config = dict(
    vocab_size=3262,
    hidden_act='relu',
    norm_place='pre',
    bias='all',
    tie_word_embeddings=True,
    init_std_o=0.00789,
    learning_rate=0.00776,
    schedule='wsd',
    max_steps=3608,
)
Each number is 128 + 32 x the weight over the matrix's rms, rounded and kept within 0 to 255. Layers, rows and columns count from 0. Numbers have three digits each.

# layer 3 MLP up, 384x96, rms 0.325, rows 172-244, columns 0-95
088053146180103099125221127143174161102124133155102098122099112072117136156121140127121127160146102099136047137105141122094164079075037091074164098107148180114086109110110157137115113172109169113058068184105160084123172127111088178141093157078165157114132118101120101159124176186096103073
145140245110100161055116053150135163179131132099130099136160062136143167181171105148148149174181079149109108140079099180084101134179114147134129158107136187182094164198108103143133111080142129113126122048113127097182098092110109088128123130174068244158155105096217149130083155101152148144
099151157111160123086099104097174140175111093102109151118182140120030149123112123099124137137057067174139169124040176130141182131168129058120102150122122160060161180096173169149137093108115034128115061169152090137142133146086116146137146131131122120065107093069050195123161123120150141159
151136193151133141101154088173141112118140180165117083111106124114164107123137125117116092127159178122096123089093083141154104118184116124141141081082104141119125082089122109119151057166150134152076131117165113100120173114165114109133123193102172138111118154145168141095114140143125173120
126121152141080150099159106142172121118139111126104094153133132098110139137128082140166120144116154127127176105090131138111132123148143131071189101063149124106092130150170101129098073127138074107113145142100120135094147115132111151176139094139132102070084128079123123098156124108115137096
136181116117113124141096086176195095107135182080111093101159107167128127106120127105129151148123146145170122132100119141133135149128191194137110106150088089111100161166100079128091141077124180182112100111093148116132171143100075186084157157106079107107076162127126146186105196134142092103
072104102123088145096133103085149064111177121165137089158113061126084073175171103140139091129140093141147090134180164132091177095135058111177132173078108101152112097143170142114167101193120108139127147151162118087092160147098152124089140239153128225060152151150157111162123128051145101104
076204136207111140075152096122086128072245161123107141083076135130122102109209086080158197125162183110101135117133110186096131167157096066184128087059136185115134120078151109114134111127138191141162138122092115085240127115138050105153149090189115149146110081124147132091136120167127148162
142133175165185116102078041154127127071084166082195109090127178131167210177140134094114116062161116170097126092102193097167099114116148162121084078077159167068198154130118190162154207116053116087116083126106163149124193124112176135115078126127122084148126159197160120174082123185164092106
119055171112089162135121151120148113133079131115189165119091158135129145092146178151153124133102155109111174142168102119118140118145146142085198171119152179098133091116106154116127142100154172097121108189087091082130114099136091128153114157135141106092130084116156118102147138154091062144
134136152129126124132135120127131116122129123131126128133142126124132142127146124120113124129131140139138129153127128140108132134129117128126135127129126146131112127132133110119139130104123118115128126130134139126138131113128109126129145149130150138130115134142151124121125127116131129132
118138133119128139122143137126119126125116137117125127088138125118102119144127122115123123122125126126132120105132129130103125128137114130127131118155133131117116123113127128125118124109122129138128127144119129115131140132109129120116126126128121135125128113142139118126123125124128115125
096146171161146092167132122097176119040114182124143147098096103098156143077133119211151117118072097164105111065174055162090142126098171151064103117105133126152145131099119163171089086084134132114186159145147158135129138113111152107120131157105113179157134081117126125122133167157101107112
143113160134133120131163106144144131125142103133124119131129139125112133125117126116126106127123132161153114101124120133133134121117100120135104111112112140139138107104117136126138107110110112125120117146146112131140124135106140143125136121128148139111118106124123124126112137143120133140
133138155121149148086115082125085133125164098120161115119035169145135118071145144070149140192125149128109148074112161160111179148074115092090138092104182154124182112056163168153072130081145138152141129130130121120156153128201092147153141057156077119054117108121143122104080139167148120185
196177171199115110127148101104123114141165141154124060119119146116153193140143064158125101126129169138144113156100063042088126162149111142164110148122108136128214056171109094125136190144129080141157137110167192106128182116093245098084130106032108122073080164080136073120097174115118108167
107130155171079116132196090060091145104090140117086112160115103122152123121139149112073174182121142153137118103101119070112168108158105108088120114170111094124120074084120091159143148122092160124117135117114140144163139084142159159112134135116075106139141117192149141112133155152126057092
106180127078031120091106023102141148166232187102158109081088071086125121199109120190074119133134077165110132236065119138115128230075135113161133169045122105162114102189094174122131104089106153083122124120101089124077147108181171126148096192090129159081077127127108125093171087058104097177
129114146098121125127117117126128104140109125140133137129134118130130141150152129127139121119168135120150124130128122122141141134146148130142111103131134137120112126112126129127142110119134132141139109148125127099118146130138129131098122113132140140149140126143154139132118122126113126119
134068150138131127169131126097147180156136110152131109118137145166161085097157117080112073171118147116134159155128111135116128101092194115121108169146166151110153142101157077158138167095096111190113168111150090139110170098158089125193084128100143141092096084138108110190158124129109079068
134135132126112127135146126132130109124134135126117108121129118130128123148111131086139128137143126151157123137108118145097123130118120130122114117130125126143119130124117128123126130129125120129122122128146131107117151130132130141137123136128128142132138129122144127130133140118115127126
124193168120138151122207098102115096067133116084096177140132142099099226109120137120206191131093136181148105134075128128144202103181154140097152148072181106082139075104023132159100156125147067090158123093175121096034135141075143127132136140095110144130151134098171117045175110106160170153
126180106167175076139109093125111176112161130129149126111160151104133100127155158114074082056116053173105144128131171152128118146085179011165047079101177115202140097110160172147117120124122149177052094119142170053112082143216160137139211145121137185072104117108161085193144127084153133105
149092156126129109154089149145141097182167175121085121077150147063151191094176077120113111175132199124078084153072125092134157182150173114127150126067138105142122128142134082151014081098127128209142162127148126127097134153155090208128144119152200141122129099183198127141155143085151112129
133124163119124133128150120127133135111119131128131129132127107127117126119147134135128133124122129137144124130130122143111139143146126138122104111146127128128121111129140111113129121131129112129135116138118119115132128130131131124110144130121119128132119133135133107129112125130120129122
163133111134131169127152076129114105128153078184172146073182149105132105189118042148161157174145134160130173135113082106106156068127090121085114102097104102156123106120071148156142102176177102045149134123185160151124173178142139193117138127093131173122129110157120090099129138149145100162
087126165163108138132133105085128173080198115139097168137196097085118117167162124118152092066142191162080187142113104164131147131043129098113117057123205177137105158100155086087119106195131150176136098175171104137093146041121097161131152101152181111100131095106111148146096104128146152084
162142123093095170118132141167107102156141109133094152191192085096085128132181091150104153112162142231147084114137110110138128188135114103125144107071157108096121134080165154057106136129180162141121106113159169131114170119127088042111158157140140069167117192102155217102090066108088174100
121149130172137123144154096164167096153132051118141133126113125081144141134131089088133091118147124166173145121107153091103153180136150118110128145090136118191111144135119129100077123144156155121179109125037062060101121133118143104121088116126129133167112125202079190146083121123090131121
139102145144110163040118131163118127111104120127110154140196041135120083161123178087109115171181152139165100184193080092146172145176084097139132142164082137104141086087119147124110167095124124105134070135142117109124152152084149144181098154143155136104130143117134118070157171100119137168
164114095077158115125111095164135141135157190148044094115164123158105108165155050069071129141125099160093097138150194103101156191145131098105119107108132183143151129110131094115087074109110147172135127109083172076057150116117071171089117106166151172150154133128123135080162172071132103145
107102159147164079104130157113112102140117172153178082124145197124140109148169113153134177133178092208146074137147140172000085082198112093200144104135115122131177078171142089100086116156138141079147008127127177093089163147177150060126179113120151066109115171155107184065132137090107046199
096081170115088109111197097247177179119152122104165092124126098069128172146175121081121167077116130225082181074093099160113163183123137164118094154169087076147228202071092203115096126121228172112135081083094134105161113076168123109040097139080146124133139093189059141161139128102113140096
087135248130173130025087101090071136110184084164109067084156048107124138155128145177108155118126122161108075154080043172129169130113233132113199132097110148178183090140156076096138054086165158155138098112170137085159170162153116118134123126088110133120152146157141158075163125084240124143
082097111077134071137092023071162111145157189135070096123130130064118146114177088135129141110109134195176138134133072130149152116160151071147084142122117122180067135085075146122147100099153116090142120095152214148190130135095133151148113100119103105109098151125136136156109092142146125171
158095183162079193167162102151085123150198161106143181140126136107199134117146115194081142067165204135093122119089137151120097110111142126139137169187125128138194157129021081135156120149136134172149138142197131085145108154115172067096126138216156167081130124107182072135149170107098081104
155123100152164112200146091116154097140160177164212147084180111106103122161112099099084135125123111121136189156105115132093137131127134213169122191035125054118119089160110095142066100113176106080144023091152120078099154110061093172088182167147086137152088151129126150083169125137092137115
125133120126105129127139109131125126131125129139137135139137109117111142134123125130122129132128124146137117106113137143104155146120120120115099128124163123128121120118125128113142125106125121113135125148123128121128120126132114128102131137131145124122117130144127130135131137121125131123
120112186177115112179150140133116140130147095135114138116177130108119158139084109097163104103130121143135157111077192091093085162179165063117148096095180143059130070125089110093141112138122131169157098092126091077115154148133140135133112125202150123146137127141121107116157138122079096163
098094082096130144106097103123163103157185124172181114130126147149118144115160175141120154178145102148176167049094172139107119143075092106092124127116080070128134133150132125096112099109140177111134068108110213123084161145177088146141143160047092174162133138094158184103130103118104066096
139102100175077146103107127142136073069114198123104189116117086137158144149216093093148099095152129216130117146070144120129150170119084183156152063111127171171077142183156101109170087134144067113205100136154098123108061200141085097114088163138120144137139107131170121147193146130182139109
122133116126129181096128101093119104187124161120092145139164150122112158180145155161120139159110164113152157107062181047140158130142165186148194076097159128122196139153100026099150081118075147156117100129145145160066135118100078106104075144178102118108090108136180030162115076169219086119
140105118175148098151145125178143083061117111144163124118122207193096153128171096136105176110170091132049120057100123128090142141128127139118149132120110163187135165206096081098175124092152205116130090151102103106137125094138145111101131122160167104132113093157116111129144094158161142106
146154128157111123120080113061144063150177143151125044172099113110128149160126103093089102133151180110169130087157139087116199173149132101142180124109187083199102078092090134099086040155194152169159136115117141169140151140127114115098148182134110170170124119244171124122155143163111200134
126147168145160068134128068104137107124152100128085139147073089146142130169142145122165118080151173123121132082120159166127133094158112127129071108094113094144106153086121062158124118123141128087100133150124101107103106198102130099082101116187156105117103100157139146122179133182129092120
116064135118161071167080127126148153106115080190126112079192106103071123114115078114052152123118168185161166103132155118123097138110083144105059109130197127110162127151147185098134121073200118103181117081069178109134077161141126113138156121125153158113071094138105121123164220038158108099
101123064163131140143129103120115103127133137085116113080117203095162165052130109129143093169169169140170126149124080120088142209110169138098112072064126155153099106143162085104126114127123105106151142107123121122138147100189188137138204136134157116192163076092123140207146102081079056087
128109133121153134107130099111151126109145129105154147132137173102106120146104122118142134142134133130125137139139116124116152163098136134108141104101122146123108127101131113129119105113108129136151105167116114112131129142107127133109147095128114150125104140112125144111115122125142124118
142122115124129174080121126107144100144129173122146128127167112084134177053160079157117121105062124156129075052190123099104079129143175128095082161162113159113151083073093099108115119138128111133172173102133117172215137098141174125096142118106107125100128123180176104153201118185122109121
169147150175165068165131087126137110123116129150112158142169145150164115119128083118166159102116145184070112082104133176091118102093140074084137117151102077169142133171099150139134142143125083124170079153102032102139157075127155127147070132130120088118121077114136105117127116131109124153
124114141138115137127173130114120141114149098133130131121134125139143138123151136135140119142138127146143136122124135134107139128119130146129115129137128133138125138118126135127129132111132131131149131125127125136140125130136132132109134145136126127148123121126162133116129125125133124127
184097100152045199154180100103169115227096164185183105133150108082057131193066131110109076119144159156141171097142176106085171153091170157124156118127101152138132159085099131187129093171123149117142078103136134146137160120146129106100127156178138159097088137141125053099110091120152166094
059151123123113107138129161104132137158138136042125169136115135142133107143140110165170090210131108096104124079115167156067153172094118146093091155143116056201130129115109099115152181100114115144114149160150162110147187182147117064099133085161098162129112097136139142103113117079153122129
121171124124170175074173093106133071110094110130180104121161119106090117178170072126161114117108097160078123151097127151110141166130178109133131042100071094171114098113214106146197072112143147157131089105148145075108101136113126101103105106134148159125108167140129135147114121120113132163
117084127144204145095195185094185150157137155124101105139121064092136159189123191092086238149139141166147137074088121173120101148175099098175113118107162117146206126124142127093096091136087103135152155165171099072182139168143143171128125137229178129152132077114110159127160128097147074158
184100160149085070088137067167144125188163115121092106099144091132172149146179118118101112128092142151139153103000090121133122127163118159142090104144161141162162161092131122119126105135129133099138158097104115140193102155174136057132081110063166160056100134157136107106148223083135135103
131095109125157133121164139095175129137138119131079153090132145083127101109100076091149083141162142185137141093168084142134094146139146101124097087127105141182093123104181145136117160103172127153163156160126129112099095126135102113147079115092097196234078077166106110129124140114165063134
118086077122077100162079143102129120127140117089152057089121106128087082179172116174089100103182147155116164126141125142056130139115141180185094123108151084147139072151108154116128138170094188106180095124107140123160212118105127090116143132144153059065138125163140116114154133146129131123
143099162136143139077056126188148118186122162175193085102158168157108204128205109091095127106219094169115103051101070115117120133136132121187123140100174164119141150078125143107137098136139145120134155113117156156098174127125118169154086201151158124141097106120136111103125109118146079088
127158141133131146121146114114160147103157161113153164079208123075123211104128090210054104136074189107075164125127079193137151117153131086105150051079123076148111077113168130071099116136063129181123100183124174178111147147126076119115068147177088172129035107047110119145120111165127124112
139110171123092148081107074080185094149147122114150133138172111110140129181166151099129086081084163176133137086096097130099219111134113173097131154029090073128133155180211135082122115107110127088204111112146214141109144108114184195106130113065146118194109132142132148082127143089134090185
151156137164073160089155137086137120159128123085125081115142111152153108159128103103136159152089144134095108079090194100088113180190141130207090128142115153153135107146046147126172053140184099126120151157144182096140124146129080080118173074131132121116117125126141135036106141047154168124
129115127151118123130163114131135131129126120130127128126130129118128132131126129128136133125125138134144137112112115135129136129126126137144117105133127126135123126127128131127130123115132112128130119156135130130130126128139126119113140133121123132126132123127135129121119118130107120120
156128185162115115128148099115162131113121146150151118130099147098104124122165144135121139104130116150103149123110114114085144128124203148130135147078123157141128143125145145119137094107105116159157165116134126100085122104105141138116119137137142120114092108118152129151095105128123144138
151127141129128142121127146135110130121125118141143138134138123135127130146133123135149142115131131141143123113120130127122132121129134123124123136148141132122113160098125096146122140118139116131131118161153130114116136132129126139108143126108106128125115119155138111123134132132138127127
189193255072222119036167038164069098060140118087132139073116061153108149117126097112190192044171114161062151053085104171145098075086199054050156111148067177061181169111213121100095148049195236131073079172209127169144089167119084080147125105119116255103054157133169142078164082137209146104
168126165127161110175109143134126092097198079120114110160177128038143105092148122105126111155188133110113095208093129110076145146122188126108081059096132130159068137096170086128143137146119150105181124082202138160118195177055158160163117146133106132143112101190202094087111148151116125086
098152131119126111127140111112104081047098114122121156147099116147145143090120135172163064176174093189078093113126158140148120179083142130109088117140153173181135156129117100139175168096148155101146145150059129096103151155108125084151127111190119122124101114104131118129177101125126164176
138106171140147090118139080024091116065138123107142112145162129175078128069185135129186139098153156184091102122143102154198153191192156068130136144197109136169143110121152109072102137091167140126121107121191107159168167112128144080147035143097130171116199162097126146174113078063102114091
169115131090090184085145173165091118113142125119094151149175177115142164144161128162077109145169187166169127170139131119096114082103056163120138099147106158143100065101103149245108044123188134106139170134135064102118131094134182180133107144156139144145080122147133116109131084108112154144
147128157101130144078139107129039109133129065145110155139215112059199134166091172103171131158121147115140014152069114175221091167163123112148153113102167151101097108132047109091138137137115203183124107116199107137165132143127096111157125171118079123132090130179158081103077050131139137154
124135142100133145131150113143125133128121111113140130125146133123118121120127116120148106098116126131152134141142133125129110122114116113112124118152128133141128135123126125130138117116109112106125115139116121107127130109130135130120142121131132150120125124125145113137122137115133117124
121122222119139149168163068106099129167097146157118105109159107129120155177139090135148153152133169080124123078040102111150108111144205156096149090103138130124114168164171075121086100119129129087155054128127130076051140162125144127102103067098153088104140125151173120032161133120179113158
# layer 3 MLP down (transposed), 384x96, rms 0.308, rows 172-243, columns 0-95
102137155087096097087067124103076103158112156137117126075204119123138165111125132158126138099129163153049151189132094157030084147113175185106079107099073121112132149132140148169160144131150128092134138058095152100153106197135132134132175181162123176121147141149107119162158146111128170161
189136115076083117158123155141176128173098122144138156160054020157133077081087107167094126218101096147107162071154127171139114164166161200089158138151127182123087141133141155144200154144158042139096116079124107130128118150125068114133066139130170071136134134099157134104114176127111114121
140128112130084120208099085145107153110099105193203114131134072110127130109060115102054179132104187087169107155169149132088146147153112076079096096155124122193111139175136130093140121183137156115091125118150122111104141154077134156193127193143137141099146033126135129175144132198130139077
131139206119106137123131118108100112113137119091138125175145104114172118133124101114134134134132138136137134138107123157059157130167176200138120152095101138084128106153139151141139139176187118144149147037151127134140144130131126093100129121128101135161091131096105145127084180180106098120
127140166123131122167094167133115148136116126140091124112156181146133150132064107088145157116115133105109091130095111112113109099120160173112124076159117091152131113135186166128123167122113103110117110053112153208131102150117103128173082092085118150122123145118132147152117094159119135108
124145140136165099203116162255142133131144121169070069147085158148105110145095149109166107148098118093184135101093068164115090113093131163163178117137081100128162142132151116134127204185129123087058171115170163166149065190134133164129105202096058105103122128107123131093084086150070135144
099136120101126088167154112112121088117080092066170133118056115114170164118086108065130132142110108149209085151088129129121102065153197095214118062167191114099067147146119111166139140178147101166158079114101214105152123158055116096221084192077080128143085094164115190139142122135073128174
115138073112143170096104089107176164157154179143186160108130236100130088106205122020136117094159102099096186120117133077090139106087102126116145152072148153096066163094083147175188108200071161162167217087231082141209125124168108139146232043085142153111182100108185085149074185079153109157
179131133083100143102103128060141134153120098147121187066109155139097158153129111124080149173130181177081099100169099144187109139081170147150175184099126153014141186148112134104209125202059157182094105132146155188134195141062148112184110129202159091110153168155186118158096129177144154130
127131089128174121166125138161169160157146120166075146155168159089119117167109134098157108145122091169149132131119175139120084152115128135127153148128162070148153079159144101139125161136111120098127099063148153149098090156153092187137158143104105136162121174099110096139156170060141162132
133110134138113155128115130132114128127115119142125123123127120131125114118091132131115142107115121126109130122132138119130119138108127136136132121135127135132114124132126116147136118110129122129127137132120133136124124135119137137120131127121102124134134130127111141135137121126127141125
137124104106115115141130129130124125131137125141122127120125130135135124127135126125127131094124142132114123135134132135129112126131132102140141140104130132119132130135140119121156118129103130123127124140153143134146124128128115130139142120129119123121148142135121138121134117112125143111
079124128119128163167122115175098157154049140127166119119140149190120167084128108172143148124145125129026131103140149167154128117098142152128143160080113169116116075118127151134127158246169154125098104052096199078123136123086128123094126114144103162148127136191087100147162082145147168167
132140119144107138157125129117096077132118109138109143148127143126123145138135126142145138125129128115119132132146102152132125136130127136116135112130101148117127116173123137144138144117110118134137121135116136134113121175133136135136106123139127136126105136114137130128127124112112137148
104140105137077090170105128159132199194085144181067124109149110195117110136125132099182120099153079069166168170120149107122092154130126129107160061160094096124159108162111170167094123178132119056111112175132174154215099180140145183163114053094163114117148126121153129163185161105096127118
132143134129145136130088167137145102044140128135103137121037099112173149184135196103125144147124236133136117115184163113092126060112150112105173146107113152111117174106062106137151139160125136143138130093100079178161142076144134082137165191119137087065142205138128181091052129122132109133
112154141090136107192082113200135147130094149146144113144132060118115126117152136103124145075079117124100097133093145134177079109162116133132132155086103132120118103137125118123189159162135084099145114064126104157117059118187140173156147099121132134131143176145075174101161119103147181146
163179213126094140161163084134218161160162126147115185147094166054076103201092129140155131208195164133056126094092109137168109071221110187113177111158128150182019179158146156097126166173104103100106143093154091161205151109126154149105182131176128097106086130108166121008111090137149159070
128124119139111133149161140134088171120126112137126117139134133132128132124136129110127130138119151113099138121120120128123117107126093131137128113131124135131110123144130133136134130145136117120123135118125157136118119140126118125144134126127124116133131139104112151142117137150132126133
126100075143119122118072117121085154086118108150092149139126134129139179048112171158148106120129124095086086094153122083170124104134136136141229149053130126141106052117162145101085083199130118139158146147121156123124169098135120130102136152102126100166110160090138127140097108124124093154
127126127127122120133123134146103129159140131121116124123132128131109101124130154135137125130131139147101137133170125129137103134122129123112136134151119138129128127134127126147141117138107143123134144129108134132131121151130134142126145117112135112141126127131122122131140138127103120117
080156098135172162123157135109197152118096144115161174089105097077146099124015155110161130217069112061084088113100088176116128117128132181123114122178121084118110106048165161077114158182114149182104130129164126077174158145097174176193143143175140108158148082103121055116170118095096174128
110124125127106072168194119123123089086165152162149100145154105153166111185127146056123119127137145089130085172092055144077078074055103176255171157143137165144139161186106141084156117195143078077126134151074091128134110115098158155127176012153086132101087138179060083089171123110150164105
136148075193092123111110176116146155118115109157116155151121114128101131126053132169097104185191083131117122124165087160163122140127113088162135149112066125121120109161150142190119173131130077101168152142172142111104109091170104174136111126166112075141141134106087149103071120116120090150
155130102129125136130124127139135136141132143109101113125108134128130123140133140129147125134129130130136133139129133136117129127093136113114149128128124100106149131132128122141157159136102129121128114129118142128127136140125145124141103113130136111114122135123142130139145143119123151095
040132138137113132210178134100194097099083050101130107132066122149133098153143173124146116133135133092134089134109127096108120128114169136147110145108151084166097190143066146119126175164145151151067158050163098136136155121066171138187147068187127145104137150138123094203176081146111125151
153145070119118161195088100162117107121123191099059142153119108135140163164137163111115132093108124106158115186168073163142143133031085118142126092140098125145134121075160090178127114137121115170050116110116161166059144110132123095089128059032140099098145079145114129176168161105184149129
070081090142152131104148128132088124165070158117163121137137232160148070072085178182104119119083146165117137110161080087147070141159107163133164090122137129123154202143069099089111163214103175194122148097129073149106149077146112144138099100123149183105194166160107089141143168179115113116
132189101110133139141132119101156181142133139118126126107085150170129133118164147155090150116111151089107158124091161084145083094094143082108115135112113126117145127151137160097165152154130152079147118048123131151089086168105089116141164107093122122089092118122123186194113160096100127138
119134110163113122117128134132174125117133136152157083157062179089165125130061170189135135116172148140177128122089068161105132133115176170166130176131169119046229087127136098189086136205143131082138168153083129138123136164118094116197063164087064142086113142126095143120089148145124150096
101133083178105137072118160121065158141124170123101148108106151118114132110089133124129147107165094084098086104116082143201135116106139093101121100147086127145139179157121103147127127156126128120099139111147139113098086155157141139140111186116095088144118111148112220133161103111124134105
095130142130100112204138138139135121063120181127106140187138116086089136094076125119130176129146118138135215133212108138152186125109146152193160072123085066117072086102110086157102114198078070089160128088082139199171182159098103090160108119112111115153121152126081139074131121097171181091
127129108141178153168138098123119163115111143126158132138141097148193132132163089167104132118112103140080140159129145122109154104056110128134092128085153146130116112102116121138117126160112209093147131000113153128120189170078121098123131092113140133104097112174053170167172158115094096116
125098176105144126196187154114136125134105138111164082172168112150165104169127083153095139160093067110092173123205137139206072169054150170165121112179084084149116120129153158167235165070124000138099143099119108108198104088063051118182098088094116182080136114073140127080146135153133063102
054160122094061151162215141083091148124043145181117109207136101130090139172143150155132088172101120098123127104100145126203146076114162123123112180180078178206148139140137109111123138098161122111084156101140102074135189123066148100143111102125082113175163135149041163155063107059154122169
111160156113067153110101178101065084164072117150124194094059195215112120171130118151148167140096061110104124098105135064180151103057117071186100166114146105139131168197124114059107150207183108154047087160126105151098144134108128121181131140155176099019174080158068166112142178154145103071
103122155135156185134189133123048078143153077147085149149128102102154123110171117062098154074143116148097115104131109181178101090136126167102180143105103100165103141176169127119121166121148094129119091117107146137129095086175105146106146158164099060168129146125143138174067173126109142090
131110129125138155129107125109144114123128137096127118116115082130162113142098131124103149142160091124117124146138082120127115104118138117111139131119094126128136138152090134143135138091130138132105139117142151114156138155142124134118124123139134119128145133122126113148129162121133139158
109144107082104153138103072102125217184179184138124125133091126174091121125117153149088184164102108136135181112104136089170066133141160041110102088106135086095131131157126121123157130137097112137137109069092107131087066178130142142141135126142114107088070140111090108157170174126074129112
125132166189107180190066123107147131115168109096105101132071128165134108089047134194072140105111218152145057142104111099111084156139090104091109091127098210166121130108167218156154139130136115196056141155150177120106072134142168116142197071185103165158141117117082083114047145171135123111
129105093123096122158126167117122149110151120167081151133079204097120118091165140143171103134079199138106144090140117121188048117109145186088197126132180144134097121140106142154141201163071110088152142030179137135122093128166114129136076093094154187152108107145033108071180133148175213155
104172163101162155183044106090156176093090147142146157089118203190165182148109069158099144073126113112125135141166089171117164192138173112134158075154159160051164109169143149092108057169132107188081088167159174067116191119121172203164109156158107173018099175123136052041128112145092140153
114110049128111117160110104155175095096147126166159179179105095114092180061121130061129120152106137089137071136104202172066103124112182113152196122160151109147190165167139104095092132128089124111172134089165123148090143073113123163113117092124095154165147201127118064110183105122175142062
082086107200109117105135101129145099124143142137150122146147127164145131127144152152200138159133116152137066100110122143144134137150111151125083167169154148079120199126103151157037165157123135122116130044099128105121145110134134182166123118135114140122142128116070091129129152134138110102
129149082085131106183106124101137109137092144132123149227138149176108144100109152132133112095101116125133125150119138148077146092143123095139189140109098109114116098194105077151106158180111133145100148131151107186122110150116096089077129127141143096076120128159165108092183113144131122173
074101074179053150099104130184099093172100115077112145120155119153170141179132175107094099176162097163098090127107146164126138140128134070162146082136153162150128166134221066099070065114099137070191207145125170128149094098156125119151135180065103123131113142127117134147108146101090175163
060172111137070107156120170151162169099106118139093175071139099141081131141070101109143190154232088117141171127116085094156129059152055140175100194125115151174104160139115150190111148142142098071094171099106161121096069108150183181130110193153142141132159173089119112128108092093155096101
131169141129138094144107148140121134102099128114139130139141114140106099111093161123111137118143138109129125082131091126103150127138110138146132110155127108102147121147112127141089124163136114123159110117122139139127120171138132133184122126126116134087132151129113175176124155130134111113
128120119127104212141159105140119095149090100100118115134129142149120126130095179069107138160121140085075143113139151129085144089085100150130147151077157186126146089124147124102172117228147215098098127068173126102117186135084151093152089095137117128090092159098126084112100129141135130168
044061082116137142180121180120126122153137107052121149152149191151119075128074115099119120127145097114097209140154145178112068121152081115114157138119136087071105095096098126177124104114107137096149093161136136175164117093146147136169083062121104097182147068102120133078133109154079162149
126125127093113121139126122121129122133116128137130096125117126140081125128125096134135127135134123121117124136113126135132133128124128136119123136127125114139119118124112099128141122130133119129122126128130135128132122095151146137158120132110125117131126126124110129124128127110131158139
161097128063161137158119096140158156136160121077103092096086065143149129080139139147145120102184167175142086144118102144099122127117118144120119162165116091094088132087137157137171158123126044115146199088121168173116156140146186134146110108065067180138143179121152086175110080063136097121
111059123059168170169137153165145117129080160020032128120099178167125093109124140104157236110138084105123132139121116113098075144139164129120186144115115102149153122127119074112175119150119085122097132069134231081150175131135111039092170101112144160134064121116109107123129120142092138119
149159129132088151145115130133101174142183129145142090151102162136144131101109110145114123147121134107076098123146123131120101115135135121154146151135122112120121145093136183106152142149092104153148135098152149190100095176125140101140132145083097087116121090117106153153122130131128181103
128125126146200169154070122106138139185114109181109131234075099170124125133099121106048193153159160050181108091142105135132103101097089142102110132113116139121109116163176110149091127182136120118130157091102147152136111156097211204128221162094110125096115155107084185142134143104145128186
106175103138182114116189081166176122138092115129150147192083136109180141071115135165170136149085142131130188121077085076097168202142169077129172115185117122107125134145149098208139182140142054139106143087138130110118110153188134038173123118019125115158169121081077114083144127140082108170
131113120138097134146077074173096171151117094153105141157114099194110084143083107150101112123121103121107118083117115204097121086102106144080164080106099138221063101112105144108137164132131116136140151080085170102102116066126081135142228112120118075075125193118092115076113160138151170088
108139127126159139112159179164184136117089071143101130148185105132143097183111153083115136183148068077103107157136088133140179133144125135155101094165142100136135102123098124112080166171141123111107114097115127069112131135166141168149195173103151125123142141155076169140162143130114176088
095081098154184125142121129136130084136086182143133137145087149164041138109106134162164142157209089138165161068141091019131165145126181075071143121120131093124094199149158140154100146155112149149102155123018144172055149118114104072136124157145147086084089126107116075106110171135170116166
123145117137114142153111119119138134127079127084127150210117143154115177193154163107124108150138083148080148182150157159116142120122092105171146178090129118118091121194121141092177183123105011087148136092148173067119125123159210160126173124107104074097144147096103181138166062137099132164
102174098150144179197138111119169122144079170155079099135082154128137149154146100139145132210124124062129121135130169115154159160234179086113066134186096186074160156124127140151141190129118084155113104090132112158132144084110153176173199111194112130046177173084159167087138134125185155131
162083110098150150093097135093101111171118179085135098070118146167173124074128192099113167100115122130141086173145106072081080135150148164132091104188170102102084136153121103132125078087124096108075138149085148094131111166097137133144147124114102167183138159097166115103157106107137207067
120116123126138123140137124125126109111129127121130119140111137136108124124127134118143120130131124085123125105125134120103127125118136103113145113111127128130133130122130138118129132126122134132128140119137130122124114135104128114143131113150151139106137123133126126118134129137109136127
126132124118138119133133139095083120139110093105124167116143120114107129138094114091138120107118123103128121118079122100115107115109132143088126124127101120108121122154126150143105152147129104105127118088098126170112107146172127146179136138125127128121149132163107160159179120129128122166
119145126093151151133144130115130117145126126125127119127142131138127122135118135124161132132147121103111131145127119139156118126137113130117120111121114147125135120132127113125122142144125129113125120094137111109125095116127143130128112126114133159117124129122130161125142129126126126142
149078204016154092075156121150186126059086113146118129121045000086201070174132189108057074128132125100124113104183162210127031050161059255168189034137192073162136189127255185081132150128136125090175150025123088138144160150004133146091030144181182057083122023158114069142200124130097218073
103103122144111142163128145118148120151111117095138147232156116124149108092092146174151098094143120140124115086154181133125152120139156107178078042100058162177158149200105126083212135177145128128152105021124138194096136168144174148172103124109086130095064093062086157104119167178146137124
094068045119146139138190152098171120163121157190105092129108157119092123091105192113159113151107132097157211124132152163129103100127143081101118155129130111090153131115125102188095136163168111135146147111166143135118073065106095078138126160137115105160096111137153119136166143163164153157
160134015087156126167157078132127128127070130094103149147180147128144155088028205181093088057082145099146123169128164111112134126121116132122174203125119097105127116159145091124160125137113136145131103080125132124089090124106149197117067070118117141134161104116112130107139081125048068071
137186165129130210119112174104130135159124066094151061109091160086101128120118151098081184128163133118147142109182156116047173142078218043209091151093110188079105139178121178233077137143094145131129160132081147107145153139129156146152100144104138170086153111174134159156000137125138162097
155196135098121072136110082092128132112140126088133176139152087135094065151095141188196147105062131127137090140155138124115076143176091126111160189123130195145109110119123141146166087152093115136128154063112165174148123117080073092177215133084130128102127117194140108172109190164119143155
122128131123137131126115107121127115111118135133134128129157113159133128120118153131113131144143137125119107119138117103108142127132151135123154152111132129136127155116135125136140123121126126138133121104120126116122122154120144132120130127109123128123131130145113131132128139130121130125